{"norm_place": "pre", "qk_norm": true, "attn_scale": 0.177, "parallel_block": false, "init_std_up": 0.0449, "lr": 0.00354, "beta1": 0.95, "decay_fraction": 1.0}
Each number is 500 + 50 x the weight over its row's rms, rounded and kept within 0 to 999. Layers, rows and columns count from 0. Numbers have three digits each. The size before them is the row's rms in percent of the matrix's.

# layer 5 attention key, 32x160, rms 0.0984, rows 5-31, columns 80-159
105:563538549537412406395451500458422515477467532498505524553419570542505423510501510577500546428481483437476559504476474425474502399530532456493490454551559485551390610551508529461496486446472490441520521543579497511464510534559451462524476531
145:481477555576481446374569471495365596532537500388469498536526605542555473515611547458422551442491479418461517480454470461474551397573528501431488518559538473542481456520547548506465460437423443508520465504571512496445530460536471469516486539
085:501473512569547469533429577493504466561540513432484502561562498517489563453569578529513464556506574464432507434546515450529447416576583580544577524420468553485502583539557461424448567447464385456438518590510502511553417426522590437452407505
120:549488536542480424438525468535411551536565462437458564543568567518582515556507492452491529462513540414480481439473481483506527404526494562372505454516523463544475475557519511461425469392427470495491501502557535512408492531531468546479477530
080:599466529515422558467566507383549499514470530469450459542434502471491393434623540460538504565498600539514488498530445496496470440528558495470519600500447510483462460560537496561543450450477401410485559563466564491506521585498559390537563478
077:478492556512586520480444548561454466452402533489466450577577433480493565510473478499451367543461518492585474483545499435465524563564620523521526454585583558407502427426506562421466485522508452485539483486430502445624508539560467499442444577
137:464491456484543529580407501563510442440437500576578546447514439485490507442427404542491458552497486571550499563515537575410475602486468467588487472467441504461509512472489458509524507548604536496491465483393438546491501496433501580555486469
078:469472517594494483508418556483602451529518503564514435480553437553534493457472431472452568582544525508563527443523556543541527534444501483566531477418553509480523516510530514461502479577533580582464499409395465480367530508443544493480503418
094:560448499498511432520577486544442489476497483403419508491566541477552508484603474465523527416514501401474564443387456473484458418466483476467464501532474432504557411501601521471548474431462450642529464530536513475491502481509542488405506525
068:521464558431554501450530493573428497497451514450538602517534487469591549531470540517480504457473492456424480502444524387434519524561503575423544491594454413417498445405539461403459567475385488497558445475487543522496438487532456480536479541
181:485519440422525543516448534518585459429462532579593524471503416509479554487424435451558412573493476593511504554555513541534472589484484447592466566441477543449488511476448468493561531614561551472516521467409460498522457497474549484521508436
081:564581472495351562533525570417458613491507490534472525499531479476496490489465516467563575454546461474478378527469497501528502405448460550560517523552578501407483510467473454499488450509473480497458410434532428622444529505470459590448471439
087:432484526459431546435483518487434525528563552474558544505520459535466504468427616498476514493514383498504596450419550417464573475415572583445542522546515515536499488517575479484453513482401522442513426587603460588485405465513447451525480412
097:506541499504394489482458483478448492483581530547452464555429497598498399410545577502465464573511483528510495575525459534524516379414496474492580505567530480575486473532519408437387487442492472516526473524541484555425525410538499425466454435
090:580521424539453544587476573479529452558555553537528526491489542492442535535566504538591528513507439510450431497514530516464446485492456467472431459517496436591496474544554358378564416520429493415485463504534464472563505347488545504548469490
085:585436498542561525474475497481486445491416584472589570553428472545443588460504484493561538563582465528485410464522482442585472571520468527554517562479471509509500511412527508510520587477576512424544441538407399496575480505459474431536475481
088:464498462448544473572600514455473487498522488460525509568500464504494547501442462545468341534456552479454444423559526520585451485491494495454528483556492490612570580658594486655580514507546429514550431488535470592489424520477561491477508459
100:481509472466607508499489552513430430474433517468570580540622502498509503501431505510525508509507427519553444491524481514480466540571397426520414443487472407454572546532555446476592487531537481460561468557475458458579463516399519477474442488
086:457482439524473547477484467443447527486507522597586514503471459517491567467454526547549592520494402533536523605523509542481469551420571544582471500506518491424509482624508564445530521482422463541489453538557566480515526453552380410499526507
098:400489484462470553464466484518485545492511427525369454447471496461533570441640500504544608458497498517535432472529535487571543495534498442448521412483441541526494419521489407564485495570493376491525490519571460443468500499419606491490420511
088:448543482530534536538454544568539523471399663445577479524538474521507488540549445551566504424420525496507520397499539472470525545429412523561565461473432531491504433532557518487514523455506397415466469494475501560443497515619524415484489492
082:501467464441540497464502447491527508481400516459563579490567494568482475417467488534526468484485439512556552558557462549456537503497513556506567462514603513462542524587513497615499506505534492436588560423476499500491439463568515576512540502
087:467601464569572491482487552525524508546529486482556465511485517501516507525440545540490458509384482509511490500538468475468489442472501510492464503560497555598538350473528410594535545464457471465515498523424408431497536478478513469538573514
090:606553509500462580468484550434456471446522457482489507448511434482442503470514540441485463572461462449533474455475454485509532548333537515478446474504540593479426546649494491425522583493403460518549604505579475451480512513498601370533542564
085:384531572530440557496536409523565522485571581561489494522496517500424544536467424515558335464510519472489513587469525484456419472401475454498510425444449485437523457471475481479541461525460448487540492552480484471465470532462585417452510489
087:558547414467469478493435526539550473501532466527527560564441519437473443541455498550505542524555408554493482565482615445516484578376448481438492540462578514465483488511486541432536549495537560465553475527456489437545502457492543574448376556
083:421495445468595442541617490573436458518431460529446548554464475426450475516523474576477595476467400573543500497559501572530504575493558507520562528535459522440484515540458423486544586487560458507513586537515583430528548549510507406486553578
# layer 5 attention query, 160x160, rms 0.112, rows 6-31,38-63,70-95,102-127,134-159, columns 80-159
090:399456502528477502400531463499495516533587547481414496504468541487512472585529454553450464476558555440459507416434498496551431437498552430501481479575494530546454459510524512474541469460493441474518478575556523513408492468594506525486537485
085:484554553497484406518533505456441491500549543427471484557475502492469465485548621455509550539474631417490515545433434548497372474507512507476464524430500538484526481458527478532415388488554486529437532583531530566423508455517438480481472573
089:448536610578548513425491456485390528554533522512424404521497568509546492535550536543443559459470499451430464520480517502536541437563562495508551395456502456507481413498587536443551520457504478515552514546514507542509560517501543514422451492
097:514488581527574418463509544482441512521495436436463468489510556535465502535568454534516466375436566498520523564505476418396573500543480530510545454532538501528508480402546416579576417501496397534493439417503518487446509451486514463432402547
095:512492517381488453533563504397505438510605619462443491426540478438410540432479575497543461467476604460553461460406549489526404484441521491546412553539510465528546483545491463589483401446508469502555512505632484530368491457460491475525487459
086:552543450443508522502465534513495424471431480524533557470537481453465466441423516504514480502464388598515444550502467498492534504530465526485457510516388571393545515518501450487450563496532528499445545511466405529557474548421439600441486482
093:478441436554509538601506498521555482474491576515536470502529491498463518502487556424605494489406527516570533525598594611542478612465478528525509515395421501512557527552474502533510519482504498507518501531548429490513513413500469512575534583
078:401551457469466542416532452538484430554559540444484590498473454492524457510442476479542494423459501561592421495446453540471503455528402507595524469510465503495382528533480488491481493421453508558472524466510496511435508551587459497663481410
091:543524530522502475461532465453472533595580536459473460510490508493503510445601501513465501512500621418502464514404468500547457356498599463454502486513536461575447436554544496553521472443496462573536469498545541492471540483548447493491499463
083:501471416464506557572488521562606493434479456528562572445514473566494630490439478526553465507462513613537565496509531526495480579515509586552513612502483515475441545505411505552462475568477513458514490411456453481532523511437464518567464520
110:546490500513538459456520562526491491492557435548521500519478502539594455529528486510557496419475451449578593478541600390472544485512544669416476506470484591518431577526615543496512567452468567514476487425497537394504425580577547539569546469
089:420533416496466514456516507514517401584500502464505508546505436527533594408498558380521498521575634541430482493573471496513428500543585460527425457431614496506438507474565461509450530487584407470542487402515466472559515453489544451528514452
086:537460465520567461461517532440502520497502467505535529506556544517609529506557547510479590444474513474434552417541425495428542527543586528436509623476517565506441415380538472634552574404467487559477547440496549415497498427507593501454579489
101:359539502487520471432497531532478553502521448408470523639482487580536458445475352453452558511586532442530489530468501537455487525546495487489432544510498458524551510474430551550499483561590613452507480497513512562481464543524448516594556481
107:399531465449446442467516398515491548478527472505540588495570520419451507470467506561497518491554535514471468509450542509429512464520578451541456545535390453423523485508346496476477416516499534477504541571532507564569475515503539509512506488
096:553542560403473491493479496480477566448480494627509554471381549417497521507574529534437509568550475573460414473521494491472523528465484574471515522484437489485444557480381464403465501471601488478407465523445441474482436488514388522501476518
083:487485486496443525493504533518550556507495523491507499489455486466440530454526434493491518605535533445519460517431495561575444490414512433537524571519489454557566485578423554470553478528577479536533529537509527588468581534391497535525484507
099:522389553553478495482476512598499513525564564410461503553499547557436555495409498426494486385572469529472501449541502552468466512570479482593531547447433492467519552490544485475522425546565381481514504486414453533520487478484613412542538514
087:511481503574481505385527469450529445511597484442546485533538525570586462469446479491487446458513505478530586555450483449549525527450533508464432566519604522445508522461579546407465522376374520551476487528440555585575593396568511490624478490
090:524502493518511532480455448562556560510508578469557503616418471468504487460557504523484560485496539515441547499503397547567473514491484545519495578525442486526477584526514390545447438474562428520512585533406516501538409478402572553510502553
096:505513408469487560507460553494488512520530522575529432538519510537331555494468602516553411488560457589511386401542485530539471505468477378588500435512470491496474505475522557448491518571541486501566537507444506482538456557496544497516492430
096:453488492481469528488496420531394451393447514521457540508533503489527583464460497451481584499556520540494470607456422429501463583507504473490550608514531488432499502551503451441461444522528424494512477588532463580534438551512445379589488491
085:398612538507521525573383488559514504453531508463429475521529482590453494408441417541500461467571566449428469425511532536508427479534529478554529532425483473532481434428472642475551458570582456521495429549460560517523476530494556593561562415
101:522485375411505529632494488519429510569398550538559578387467496479481489492440513547470526533415443603547420478518447574587540545555452473486465531495532454556496456418492448578539540531481481515588564459561496495502472498480469460531482459
098:396462504526379480556479459518496524547504526505425454559504459584481558517456430506493400574574521498471434432416440591539487505474493462425440504535525436537573415460482544508485569552466504532567517546505477541456479498519566501567570436
108:483499503549428613455535511505554551575534415483549494428578468516499461537465513494606417563485513554485523526517523486553501486412455475557460493530580463500587449507491537558481480511519532468536490541556550582541461396504386537500619439
089:458477436494564545459526508482551534567516541532455517556507519493521482456578511611416488526593573464405446473443472465488507440571584539503483471549494477565502540556436509461561431535433445504521484565594522445543599482527474461546490483
105:479493520506351574467455493545439555437593601472508485470438466480480483487535587493441572542435486509469465534477468423495429536431512428556538476556533603483403495494531428487500457490478481524501608612442643611562463429481479424431502446
103:404504533499588474474551431396411419568514486482491498588459601540496490467605446517489480484585497448555476517470454520530595417506574514478481528478443431490503509555439495561557420507468539492546463484555494472490570529507567462547400597
109:542533541513434554440425482595507553529533570456506456393460477509483573469468538378540565510441487487424506466517578516447460511423508453475566487511581571516460437442513407562501509540452458484610429556382531526481497404551456474451523406
124:465543584548447589457422606435594571518582547461551441432562449502512450475560541532463518467533477499408430453503520469516507484506569430500513535552487552503472445550484547533454600512421415459513538594496503513440488424521465478447516465
103:453546467445427449492438506586512437450423580488452584520525459472347600583477454464532506508531362482463477457450503508493571606479440529534497504466503498432443495408573527528540518457537580536448534477525443571503464534459474522541448527
121:519477437463524546496445492530537507460529513589609589507420453457481513538426464524459509529463480559522460524545474589461464561495409487555384549508424571484414510509392531495571500499549533463569573516545432532556443503478468540651547504
101:432509553462569471506473550535482361513527481494497562592518463468484540587478503407462509480430478502444450576548461470587568493516491630513492460434487466442564506551486498441460576465438541566418432571606474439540453512508518479568396489
110:478444590541471438476530473440457556477583490447416454552496547535567514460540491460496511444539548421477403520468507483504553390534541592495588511542553474510458462510485508491447415509432582491438511542527534520440477520534481468501492521
110:535505406446560516555501498530516461494490439577525548448479508490513552550422474433563465571463484587576504623505534530510478625459466433582460525441509558544496631469441465490524499535532540504444464534464531431598466504445521419496584461
108:598478405471530489509515527516399490517563535573564469404407496435498609429470533462542530470433543525395577505504468408450469514433498489464507587452500535486458608516564526382530616499515448481458478583435464383557581455516463416450470520
105:474548429509484416541545494573495464436497547537426537434544492500450536497485464432484476494432435536458479524493426487512437534543546490505548488447540524547467493499528495450534443572483515512481573484507568474594419469471432435569530481
118:507450451515442430492483554488500559457573545479513476414498502455595546507496551562457588445506541537452464472474531498522451521521493415549492467631494589564404564479490437490434498482459526464500593520503567534489387386536532404506538460
104:486548541540520556449452483470552455483498544451485473433472534490530548436468425472524518528543543499470462510553603476565421469517568443572465508507532588387566554564532485614443449498523490569501444452482549472581514470527483498464543451
103:549505518458497515471487484530430568514467440436410446541578511505459488437465438515509497628421480477542432530473550595540504569451536443592477512454459453468576496538520476474519479483608411579462459527440512527510574462430554521558442568
111:522551532480449436501525416504531516474470449392435422608477587527563469545502544483508528559538438504587448481494484470569587495543375556486427399452502452478530456459493483453432458445535458511491476472546550526474473498590465553523480554
107:485548519481597523460551528448475435568521482469483478497452532472460421537465463539475476478489484502524465552491507444554537452598520522428422481455486480486610534530386510545487456469476514517417472458573527454439538503436506573506474640
107:506510397507449569455355507594523589521531615476509540532506494527497564474524427523410476454471528465492433436495398551409506456533468589535528416500503463550497460507487560549507562492411590463518496504495413490499525588514468420407474482
095:541505556483486564525510538504381407536506529494534409449418513481476645539482534457553577513546480484468503534518459413611476473458498480515491540527514557485552596430506466572479507456479443482535562549470479474553511392468551393420540401
111:570509545518430549402430441489519565450557583474480471405517487472531509488508603549404613436433455523438442496500494466487435475554535491517528523597515559522460459495525525358506553484520486448454587485484581530566409363482526425411438441
141:478509381516542499502565508518538494516466438567497517525464525502443544380497471527580461576581451542522500486484431513474472503453475514587394572454384488477525581526392557456550436539535535478446522491473481445518575580461466549632517517
117:559488523563604480452528452497522485597489522451551500543549565449497451584548505583509491498621467481524516482479564525540517445463500489429504448450513471510588599515461477487477518466540512578553441366515548460467518522527411526538526584
107:434561472545544474519558492515545535463527513504553499459493470484482408483511465580458532639551528448471527546527475467491483499490598498480534523462452459522508514586502530517581535514518559448484477582491559467480460565484499563468620488
106:518482482447475441468540522493504555525472551523467544366442515476515531591485482504470559491547398574508481458525477553569567555451442531386482452528510403549475479509479422488494514449508479446479553500533557525529524460468573576404544451
107:526467512575593436485522407448582485467440509513487476533524548458534476502446407525476404594552568524590454553486568532563579505518485403579430524434523565480527469498442539557480523544521451502432393431547495470449523610440552567532417517
141:483494514466623548544464430529581491594449441581510535541509474494520430518427405547528432547550443578538485486518468579533603517515494541575447580439463538441535534479335585521548470580547467479557468459522447521532530573477497573606537461
094:464512499521464512443481545414476570523554532492506472430488494527511444508537584510465537444561459412445467523499476485510515454497585455489539478509507502565516515638535408458494559441426492544485541604493541482511486471586502413405515433
086:588477529468435605436424560417480529435531524537532482435474448488491413542463496510466611543476563461441561509534484463603527582452499503522472529499496493425596531594526465450486580503477469555526547470478510511518496472518465480471471540
089:438467529523457496442556404471458469496457558488499468549545554428526468549624564537451488486522551435542461492453463460482472328524558422449559527553544492567425449485607559479498501462443528515530479485550453537488503493577549398480513538
086:478476490576488576422483547486503490542492501568462483431416511546454449477539496508504563440460510479429576469568481559532504512540503560510484448552560524554495521573529463450495465470442427614570463567530558482437531468548499435406589510
106:406598532452518574448435570410503543476619553543541421408440462486457507470505502565524536495478529554438497510566464505547482577532495453490497478514494460515537555562552471436488575560401404516522562578488515412503538512528510558351514503
100:572456479554506447512425513549572457465517473510564524595595555515496565510469442445550531560565455546546483518451588468534430577431458511547404541446460454459563542497491497532529471544549542501477509472495526499589471576406500510516518512
110:455583453402545481531518516510484461481487524538566606454497455468472591593423462502535482522483453569517503499531532441534507543579415495520363565431471496425435575471450464456532515523533486496546515425513494448477482439462469558532443604
079:480454593606497540464508514485454466495520545552468572542526442501588525516574614436485549497509567543465423463457512543476471452472574473509539484465502515569489440536491427536395533416435470460447486500545544486460464597624549472543491388
099:542449584569483475430518487425453493517566491444472461467496556503514434538503552529456537408519504401489439445476530486445487458510481470463560473474512447583518500563564514469526523452494464461449452553555496491473455512603438454442496512
084:525531461391517526548523565541543468451478534539510523428455483435466553491461469501547432491463442567553514572478517489504505614446463474542432521486462565414489570410483441556446484542557562459472507473447478508551467514468517471521534442
094:447500539475413422599488549450412468549396513487521571455585488443526516483491460433530667568566467506528550489536554399495455480475555484422491606504493411420413517532510501453465473487472539477452560546501428509489549444518535470500540484
079:582497501527478516447514472514529554418554520569445498501486472457550495436437535562499580469523552493406480550486581479516497510507537433466523484398431576526455514515491425450463450455472437481458536501577523583501394451538463375439492451
087:502499487445458475493614441511471490478554603437580577414535482468580490494465588568472547534562460540526511460538549460509487522477462428545454553456472458509452563459575378492481410527493464562527482491527537485562455434529527501462541564
096:480459491520470470497441545517537484476517515499456470525440496526518423410475500518439500489513562526385457518508592528486509458528600424562508463524513597529578463525495581596390423495517508432420532552527553567498615522448511518489461450
089:516569524457449556517503473504520557453430462518472359528399541558557548540442481454522485502483498483528507503543502493549570481475493479417605461473532552458560554553477518451490538575427476507447583554498471506574413532453517496450520477
092:514428571502590491434582515521433489465526415442484497622498539578527490525518453596457464502524489507551400502446504518475475472514520422526522421421507443410509470455629522493465449483520528610465549501595492479523460494493412475462482513
086:505464536440494476485507420537441486497536660448515519557548537525487425523455493455513467475481440428518431451423512472486503467550475487572506515416433570554563508380392600569424560493536478421504585511500592555467522507454463460520444537
091:471486421500496558480445623451497523502540512475536491555582510495579410456527390465447456511569507521444518548536480592491517537493466566461455467595539511583494469528531511475578514421535508486487599507515492554503462500472594455441474446
077:470500561320535620506524511467486454492467528514544456418460476416460546406455542419558427546524514572532525512551538400535423502428565412551550583522528451462552559451446470484470543566482470522496510520437429419613487528516525567474416429
085:564547543494423603496470619528486506523528521498492523428447485418444466541493524563421554486416484543463464546554488496531531524569541453480551482437468605577509444513560463450397449470499494472528529514438620475514470421428518413525498425
088:512485490509491564441497502469423469530514565550600417487394473378505443541492568503565438525426519494506465545443451541477455517399551465505465506505523526537474537422476552415501496584395539490524594437478554529492475492506477520518553439
079:515442559545491440461520539506460519453454545478505548505493456461451560495549488461546547492527560552470468628487556587497498504471511503528534484477471557494545472503510523543504538504434492590534548498548582525507602546502482494432474424
081:443505433507536444439460478460597575467574427561473502552493495489444445407527426486553455437559513497566521489533517499453508583498484551483441541443527426403453544493461524562637542530562496476516451471394482472503479561482436384444486465
090:449476493497516565462529531468471494525427384524405497436474512552438442539547587588468517493585547539481515357533408576496513497567460515509574469434501439498427435571538473483521571478505484562573550495513429386436474454515489511410461630
099:478523484470523484503463413530470543393508538517516485492565505456465472480408368487501403469499522563569393581471535528516499575496516495524442466476511559465493514487396486422466565559531530549520640440429531439492485585486499525485459464
087:520468547463466430536522480493560467517497454435495493517431526534497560448487523541487498527449497507628428539499466505378418446521447538558519385574443472440545449543456563611473478511458572422516421484521496566468457531523490649531577519
098:448490541493476490502535449393441513513584479577494474539476521571503478473587573498518544450522492529419487528479520461478601389520473543396601417611490505530452430561582500533436560392493490418533485501507510519422530526490581480435491531
087:490544503571440504461496526460520532437506598563537444459441475515520423514421577525389578519495459441557525501494437587475412524516619479561524504544412572542479627526513547544473476487481481509541547579375525551471500458560442518523540498
107:471506580553495562470535418450499467577513512425422428529533539438541456502602520452472541508501536409426513489446481499544538402558540534464575432571502495528503417482585569527477435463488542544560515506553550549478559533581508495517492506
096:481469551519419531455492579437465511417468580453419423416467528588471546559569458529424463510469494488453452535547484452435423501539551483469543492588599550540467488501558489513509490467442474498455479560523614520479456528613518478391478406
081:566522422455405546465387517446484538452476591549518548363446459558526560556596575493495518576459548539439518485476445507553442533537478495555527582461547510509444485577500438515473540445527524519476506515522529547481431403487543559434495486
113:485580487474550500549468489549531466501437424546555528498568493484491481510447470504558458543534491531511502472535553561573524573493408526528408541418437443434585544428378490513523511498537504492528522472492481444603514559387501537565558574
096:531474419428529485596515551533599472413465580535474577468367459443425512522452502475577472477433492560549473570538524494523444545498444533564458572381456508541524536591453523461518531537518462506424440494522384452529419512458571495469517564
097:473537546551484483493488518416530488655479503492531574539404545532551484597564519520520541433474555472454538510492587450477618420406477553475539447478495439552510546566521498450486533482441580528452513474548469425511501521456548590512465521
133:502491610582489391453575489464450581563496440468516439586511545488538467555596532509434531462559546444497457479496439542510586408540543557429586471488485474489469433494571528515464556424477523546449487541555549490427526506513479488477499571
088:483496401459543519571441578544570434434493481515489567424509451479441536508429465554570401490486400521555555501499515530539507559468497490493531535467473509456483536451418469525494519561562514527499523495456460488564446469458491533578542521
094:542459449470450545479526593595351435510550523433472473505546543457444477524577506458580615452480408470435518447525490373449513488458509517443512458471458461506461494440514543454527546498488505454527512478505464448494529471442562549440477494
113:475533485525495470529527560478476625504460321526480423516445596522517582530571519581493603462630486424448527537505528524532507496560561533375548424401506432577527507514422443463527520484494406518481493520509487457437517469539490453450471599
095:465405484421412492484564534465480588519519444468393461467523499498546546577588529535522499434497518472355484455556367492466490481596511531452522558488515463515518476473495511490476558496383481505493513587510449519543366443544523445457529475
101:361572552402465503496507493387521574517470469433493426489549426469603437462426526455507451486584554444485445500444582528485450525419514424465486474483489512526440552495509535573461613538496517423557467478481499601477481556473423488547491431
101:388486497538469467521503425579450542523414544513488408461555522513442550422526512467559522546447491475544520505478555493495508502474559446407525468525491434503469547494467471523435496513507422439459547454496417620482692502484602401490480529
094:477573476455514518501538435462530511436501437514466511610491536500451507502486454434554568482488494525502494563458402518519627486580491514516461359558506414475579439431465541388420462542521456529448442508448508491485528518487466546524396512
088:528584492454605444545485447522519431560477487536544531571500452481492482458485441437566477479448487586531506537501523440534583557465491567515541492434463449504517570552534483616541576507560480514426459451427525491558553532399475529514527596
103:588477465516535452534510541508494530517445465501552445444431560500528642478571459484479456499470473544482412472487480524536528471475502530471507491529602425615584500465483406444455550537521580513517484556474458542501384433418449434395593569
095:521474603463456469537565505503430455483575567465427442537487554546464464463523523486436489511600484493436492478443538494480521436456523499442564542542570443529481512471409537444518474442425459507345499441521465482520634552603458552553514448
090:532546460523575473563566364441448602493569492606461433464503497546511565491435530594501542495480536490436471514434390555617498494496605473503522526480506557521497393484503523427508527461529511528484550582485471369474493481541531405552556492
093:562409553524537536516457470507391477543519515512486519532543512462431529492550541450578473498472553588441472469489543526484542536518495460529428419490449569424560494415505546417532484520551514644528531480523523515486489555527489483455476557
087:533562554513610533477557433419517533406507473493518471541415492438457543496517542508568534453438464586419507603470501520520548539458420443530577457575452548440509509515582456572463449467537506424547458428468541568523508492443508453384490452
099:484433523571459402513454508513547635502532474465458521476425556487510512527534521568521472432544545405493477413502530533524485482482522526492444641528568475488440478544433435499523533553453443491491452539472516527438461477543380485467510486
109:545507417447489530590343545401574499534484517505512514436486568544565535536522442468460499493409536615427456519561475398519542530486526579487507485415509490501607561593526536373567469500498501518570498491518522438586464531464464566462422555
098:466483477552471459515528462474553583500469513607472511459437523407421509459438489487550462460515559494548365516472596453539516555451534455503455556454520543561439522553461486511428555489542503428547447454501523488411537641456530561527553513
095:445482530588543569564459452473480456537581479474546526494582409534540488467542545505606497521473496484546491469443564490466486464495421516528459303508464501448468490481482527485472407425353584494397396506497548524494561624523530522542473502
088:477512481472469420462599409400500579543533512535434418486508568484576496547642574531547534420558517399486423468488496485490509463522484552500512509488526469502474503493532482546576507493422530590462494567557542508450570509514504440493486535
103:483461403420526608558455567534523484485475473527534481468491572441419522484447460586531540478474417562495536495553416519558446554505416487484580526490419499525568538492527396553500485492566438532520426565361478427526468585412536507460524454
100:460504563502493462420592439374476383593504521484468441550500614488510513531598547532452524421505582397492466467486479464531441455507554534394511504499588431487595499484542487442544511475426539543547503512539513482473554483555506501483518592
105:519522394446531555525453497526515550432431497538549469460472507464441501486480448412561549514475476555512549573574518508538430561492429488471498560518527536512531500485446455605607444537582470533582447470400480502484488561465566478465492447
120:531518543614459585467524534467447602461525493456473467475420468477561571444543486430490553473510527485354558535547483524538566497520529565490469507535529546482478450541472477556457439457485453526501472537439513513551489521518479424437445473
096:425595465448524429532440511540521483519454514504545586448519470459523500503472496454509524515463413593572448519492462488495560541481418498489453531432409466481543559452459517469532506628551472408450549492480486458537583552427508515525436466
117:416498422565510478588465500569572489422452480520580556575567503523515489514420417544520434500478480556569487556502538569518466620462519530571493525441493472414491529565482540476568454524602550477534458474532437414588513528494416593608540558
110:449514605496499533370569498483517461489602583471533548561519482575519401559453564478485500550514521444507510498407457467498476498450565542451500458571524526560515501513556569481433579479424542477506553469650515535452475472572457425560532494
168:518472630549464467415549530436438565557558514436485511524471555562527497478572532510464540435539543382426506477462489468511540438513555554442530476517561506558503478513545445453451518464433534549498519500541550517409540456627428466488488518
132:507486415442526554574439525547596470443434467573551510448501472448456570525422529545551488563461450605573496480495509517489497578508443443524476479454488496480455551456491469528523502570567514472558502549440443474522445514453535538500521464
104:461484456479504472581456508461543444516507439581443506535448563485441462526543486558622428586450522566533513561440543474431388519480456455492445600450442490423608481474557483434561455507601504451544378557516494420503549430501444547483467503
093:446479482505495517532486573500560515512490482565512490488398559539530612535514533575511479445433542504469511511486412469530512513521469485465520422492537509623464511507553463478480589485451503448543649548507522511444511515518404523526477533
098:461433483538555518565475539513489512542514479538589569468475485422483580505435534549507430551527496542459426544515539589451449514465608568511520526508515503572468520505551454559417503462467519508502510572443532540454455391577476556465556414
101:542474540354481475468550434473476513446529484496568504553540433409533444576403529479475519523478530485560517524511513520412390522590431497473447508568475579425492499467592540617425517471515565503476491525506494509490471430443491512380517498
108:467552445419474451478492425455475419519485547515467551382510471457545474527517526491468467448525458458553452480489566491533499534557508505431539512428396452400495530456517488548555495526431563545431506522441486447561458510392567494445406587
094:428570551530483401511509509391567517441504653427472475447438583534557504477499502549490515532412550508462507496443568477398455509473479427400380458502452472554514438446498448493571412446501542507384487469520501503473501495551523504520439523
102:572500546499583409452646369455489498494495516534422468538509506486553578504516534517477552469463466467536485419415470514498522530554447515495477438423503493506434538510457490582456485537543541535362528487514463560494598568458550512520425559
140:528534362483533435536486459522591422492405501510453469495568481439444490452466464536567423554451521509582446573519521477498566533525373531550508529466458450497489502494399577501539464529574582487467399519478501465480520538405495608559495539
093:457606540478511521554464568481512443499458543565574603494459468516442481551470509587540519571484477549528603519517400522569446555477502439550484636457454539499500556371548460498483428495542421428599548538421485491559566537513487546540517442
108:585536577541511561512449536476459514425547491505555474568486530568547399513472566488507550485504494516446468489534475496506528490496596468562486543586513523577382467540670489506450570460491406496573569473535545486532516460521423524544549471
130:464541466507519512493544525533551444548460441556443487549589534476497456577529491522562428524488495485490475535441507454437548480490408500432386550386447442536499482505491571456596517558442560544419448507518454488494560512391512588560477496
107:472616468479577461578482393475485405473497596530546530452550535562571451588433482482524541439489494505474404501550582541544477509500477422435501627507474514415463471445581535464495503516489519494459554498405512482591495497454611533480455545
089:485456534483423526440534556500559579475460425552506457481521483462445460344455469401537484539561500479478486558505514452363542493555428501507507395494571489488519412544510531556479518462537547440487417546528534534504465511477439449484616447
093:500450441549506505475377579515565363584536535508566481580495492559413489458530476547472479496527520506518451419468497521509508420520479460466524487509547558584414550503525592483515500465500490499430529526533462517493469403454496564554567540
115:414618469420502472438560434509515526399506558493508590498494532524548570479502488446448503481539498547537462554525458529499535475643469544594511504433502529463589511433448553558423522538501667464481505450558463527524466533474560517574451519
116:484531539454542436449479470516618433504505529425508575618643484467532500475508467461462437497556504571592510433409521486488518449439515583471493493515485560447480467593479580529534521516511531464450543422544505514465515528497577427566495431
# layer 5 attention value, 32x160, rms 0.0907, rows 0-2, columns 80-159
098:593512530468438519464464501459494534502485395496435514494536536451462477518540513354466471499483454489471508587541518548454576527412544556464612517545525510475528502556446459500459558565475473482450499540543468480474390412444549457520560474
097:565500544504493478564551553536504588494424480456533401497469504539578520478521481487422483499596503544474461563565539447586513497487524530527493508428413472592532519475453427437536418588573514428404458523508447450458578570455469446469558508
109:469485536543494529572492509514496434521571491568535461581512533529573461501484524626674538513493497539546443489534444463475413494486513473485587390481507394552559572558510449436523536528510505438429447579524415455522504529458472487461506454
# layer 5 attention output (transposed), 160x160, rms 0.0975, rows 0-2,32-34,64-66,96-97,128-129, columns 80-159
121:557471638454542539499486599554382564479604507566506535493422420516543546549519583520461468498475544447483436513540499537541444464538525621489453561549437514470465485481468464466531439559454498500479533583500533452500462439544521596432510511
120:550461363511458525580533527446565522520521538611551461533491555441559527582464551529629436514513521482576491556486524494616384471408591438403509464382565484572469437544600520509488485425489515539504441446510408400477535489543522560492512456
102:527451489535564521522529511470361431471511567505500514519515536500459586424549516546588523481448496544434583539486534472568464468604464468455514520478582550401556573530534463427500498550514526532499494526462449536465407476502506460443475526
100:424501461456505585391428491611521487556491461563485502517418479460554540482545463560456494397505520423566510524525423568443470409486457550440482519557514450498565468488515622452484535557553611514543467470475551497534521535419540398528506459
091:421467444525466474423489467475524473560450512595370572476497505469529576431466510593535414554520489582480408437493535523520522517540527488464464576386452541580402448495522529465446531450522462543537495510504493492506497473538489569527457445
092:516540434519533529519584562485508507511484577521504548410495444520473498525514495512568604542494635464424601409513567548436521425538495513543457523475534531480462604567496534509478465547478487496488480502631510521471488468498506438496536513
087:364448446529485492498469395522565493535448508468472463513409430545546543514461490495523464503539429507523417452505431549524552505403503628452547545483405471486642471512537516466467454562498508498506542571478523530404485563476466417514531542
084:458481426606411439467461435501535409511459508570563483557524580521544529482442520506556507500565440607524434511539534491535517449408508602430420531470455478509458504492514549506466461501516564518525515485513553496489500510576480469474497607
102:498483494530539536472416546460410462531561490478589459451485528491421463516489500498478582486545521583468588475546524464536508424545510498484527522537524529509495616551491458505609592493448473515518419530536487533496467405588487504374537434
089:507408523468544489502535467493480545435563524630463542492466500499572543542588614551480553523470492507588440488557555520548495548502571573534468542556518469524447573481574546496538495624535515516508514569431570435528490403508537514456492482
095:490464459536542491580503547498525491540447535528617514457483431481537433460438513518551487566548472587528400486554472498503556510482482501412522520402554450483445464524580513493483529417480491564503461541552444449394487435471489567503533442
104:466503473446448470514410504469512531535462478553518383613461419465534533564559456526476550461536514578487381484587408535502487420462467571478503561585418474497560524529469458452465456552475564466596555491498530536482567585442515466515499576
094:534509465550429473479473502545501450470442483520412432545526568473605534391487491509486487528563466576537483405492505538497492576436510565490489449412512399506473415520516474450460472537419592561474471505556480451495542542518464448454453561